python train.py --n_layer=22 --d_model=256 --n_head=2 --n_kv_head=2 --head_dim=128 --d_mlp=704 --vocab_size=512 --activation="swiglu" --norm="rmsnorm" --norm_place="pre" --norm_eps=1e-05 --positions="rope" --rope_base=14600.0 --rope_fraction=1.0 --qk_norm=false --attn_scale=0.0884 --bias="none" --tie_embeddings=true --parallel_block=false --extras=["local attention windows", "an embedding shortcut"] --init="normal" --init_std_qkv=0.0421 --init_std_o=0.0 --init_std_up=0.0421 --init_std_down=0.0 --init_mimetic=0.7 --optimizer="adamw" --lr=0.00209 --beta1=0.9 --beta2=0.99 --weight_decay=0.16 --lr_head=0.00598 --warmup_steps=451 --schedule="wsd" --decay_fraction=0.628 --decay_shape="linear" --final_lr_fraction=0.05 --batch_tokens=131072 --seq_len=1024 --doc_mask=true --train_tokens=924500000 --steps=7054 --dataset="wikipedia_en"
Each number is 50 + 12 x the weight over the matrix's rms, rounded and kept within 0 to 99. Layers, rows and columns count from 0.

# q: layer 18 attention query, 256x256, rms 0.0817, rows 204-209, columns 0-127
# k: layer 18 attention key, 256x256, rms 0.0813, rows 204-208, columns 0-127
q204:50 50 73 63 25 72 43 56 63 41 50 44 70 38 79 46 50 35 58 61 48 44 51 00 33 68 43 48 68 45 45 66 53 79 36 36 49 33 47 45 56 35 57 63 49 55 52 43 54 49 46 53 73 39 47 32 65 36 48 62 33 38 72 56 59 45 41 45 52 38 71 52 42 44 70 48 66 55 38 82 60 46 34 57 76 51 36 49 44 75 60 52 51 56 20 39 37 50 33 50 67 37 52 36 45 53 45 63 52 71 54 51 60 51 83 61 34 63 46 38 51 50 34 50 67 57 59 42
k204:42 40 36 53 76 56 56 64 56 55 75 69 65 46 45 51 57 46 43 59 59 30 40 15 40 65 49 49 54 48 49 59 71 55 39 49 52 52 42 52 43 57 39 26 45 39 53 52 56 51 61 59 47 38 33 22 50 32 44 54 50 63 57 59 44 51 60 47 43 40 30 45 40 49 46 58 47 30 40 56 49 63 61 48 45 70 28 71 48 50 46 44 37 52 59 69 67 55 39 56 61 32 52 40 55 45 62 74 48 44 41 43 37 64 77 78 57 27 66 41 62 54 45 52 43 62 54 37
q205:41 66 53 41 47 56 57 46 27 65 50 72 78 69 44 64 46 72 32 60 42 55 54 63 43 48 66 54 37 46 46 72 33 69 79 68 59 60 51 37 46 52 44 26 36 32 37 20 53 34 64 36 60 59 44 72 45 59 56 56 52 61 44 44 45 59 30 46 65 37 58 41 51 27 64 54 59 53 54 52 54 72 63 62 46 56 83 62 66 50 37 51 75 57 33 43 44 76 47 58 56 40 27 22 37 42 36 44 73 41 49 64 67 56 39 29 48 35 51 72 70 55 51 49 58 38 55 23
k205:62 53 31 51 51 47 49 50 41 42 68 41 45 72 47 52 55 78 41 62 50 76 42 99 35 59 45 49 43 50 34 56 32 64 42 80 41 74 48 31 44 53 24 53 60 39 36 65 44 56 59 34 35 82 55 56 32 45 49 53 42 62 42 36 55 57 64 45 51 45 36 36 44 43 50 27 22 47 47 50 38 37 77 60 37 62 53 80 41 37 57 24 47 56 74 64 51 28 58 15 25 63 41 62 71 55 47 42 70 37 42 42 44 40 29 55 63 52 65 50 62 36 44 36 50 48 45 44
q206:52 50 53 47 35 47 61 68 59 55 52 49 48 58 51 20 56 53 37 62 60 55 46 42 51 46 49 58 79 27 37 68 47 56 41 41 35 43 56 50 41 59 33 59 52 47 65 60 33 35 38 52 49 61 47 42 65 42 37 46 47 54 45 43 70 56 70 49 52 50 47 76 68 40 53 49 57 35 45 46 58 36 55 46 68 34 61 77 53 30 53 17 51 56 73 52 43 42 39 43 56 61 53 52 46 43 59 50 47 82 48 63 70 39 44 54 71 37 44 46 39 43 50 57 39 56 48 52
k206:36 38 56 42 40 53 45 79 54 40 54 51 64 41 37 54 46 25 43 58 43 50 64 22 43 29 62 47 40 41 45 65 67 48 48 20 47 29 67 49 52 47 60 45 53 29 40 47 34 48 46 41 61 61 64 43 82 43 53 36 35 65 62 45 59 40 66 61 54 40 54 71 48 36 64 47 50 48 42 69 30 73 35 33 54 31 46 57 54 37 35 67 43 37 45 50 54 41 47 30 68 69 74 44 60 63 57 52 43 57 43 66 49 50 60 66 40 38 69 62 62 64 60 61 50 57 50 46
q207:44 53 53 68 46 61 57 47 50 50 72 68 63 30 47 62 51 58 51 57 37 65 59 21 26 56 49 46 40 57 64 68 58 48 47 42 70 61 34 51 44 47 42 34 50 65 30 34 84 39 55 58 43 38 60 60 49 49 47 64 53 38 45 50 37 56 47 34 49 50 55 32 42 62 65 58 59 68 65 28 52 39 44 55 56 42 53 32 41 61 34 53 56 25 42 35 39 58 49 64 49 52 25 43 39 46 41 46 37 44 50 74 42 56 66 43 26 51 43 55 56 24 48 42 42 23 51 45
k207:55 38 30 67 52 44 50 37 47 54 62 48 70 49 51 50 43 83 42 57 43 51 50 39 53 45 54 55 46 48 53 57 50 78 55 47 57 56 49 43 44 51 50 23 39 51 48 72 49 59 57 50 40 51 42 44 51 54 42 60 48 56 61 51 53 65 62 57 51 55 43 40 46 56 50 59 42 58 40 51 65 63 73 47 54 65 35 66 38 60 53 51 51 41 61 69 43 57 47 55 35 56 46 32 50 47 56 72 52 54 54 56 33 53 57 67 59 44 61 47 75 64 44 60 41 51 65 54
q208:57 42 33 47 59 42 49 64 39 32 78 58 53 66 46 72 69 41 60 48 61 38 49 34 48 41 70 50 53 40 72 39 43 65 52 42 44 51 38 38 51 61 41 40 79 37 58 42 52 45 81 36 62 54 43 44 51 40 44 59 45 50 49 48 50 52 91 35 60 34 52 25 49 32 42 56 67 54 54 25 32 74 34 57 39 53 48 38 44 73 54 57 49 21 42 30 47 49 56 51 44 38 32 55 48 47 63 23 43 47 33 47 41 68 42 62 54 39 24 24 55 63 49 50 69 35 53 45
k208:62 56 60 60 73 71 47 63 44 37 54 45 53 54 57 88 54 74 68 53 70 52 52 25 50 37 67 62 40 55 46 57 60 25 43 42 66 27 55 50 39 72 35 40 63 59 40 51 56 74 62 65 40 47 31 48 31 57 40 54 29 45 44 54 37 25 57 60 70 39 43 23 56 35 45 49 64 47 59 31 63 52 54 59 28 57 41 41 63 56 31 38 53 53 56 41 62 72 68 55 62 41 51 57 52 58 50 29 52 31 36 75 38 42 46 53 45 72 48 50 60 19 53 40 43 31 39 25
q209:18 53 34 64 58 52 35 43 43 52 72 51 36 52 27 36 39 52 30 41 57 68 43 53 58 73 51 45 53 51 48 44 35 39 31 83 70 55 43 55 40 51 55 67 43 35 42 37 46 74 36 39 45 54 53 51 57 56 45 51 60 57 37 51 33 53 43 59 56 33 48 49 62 49 63 34 46 59 33 41 66 29 52 34 54 58 47 55 44 58 50 58 42 66 41 65 31 52 61 61 66 78 69 77 52 57 09 68 57 47 50 68 42 41 63 58 43 50 68 52 57 42 33 44 63 45 29 55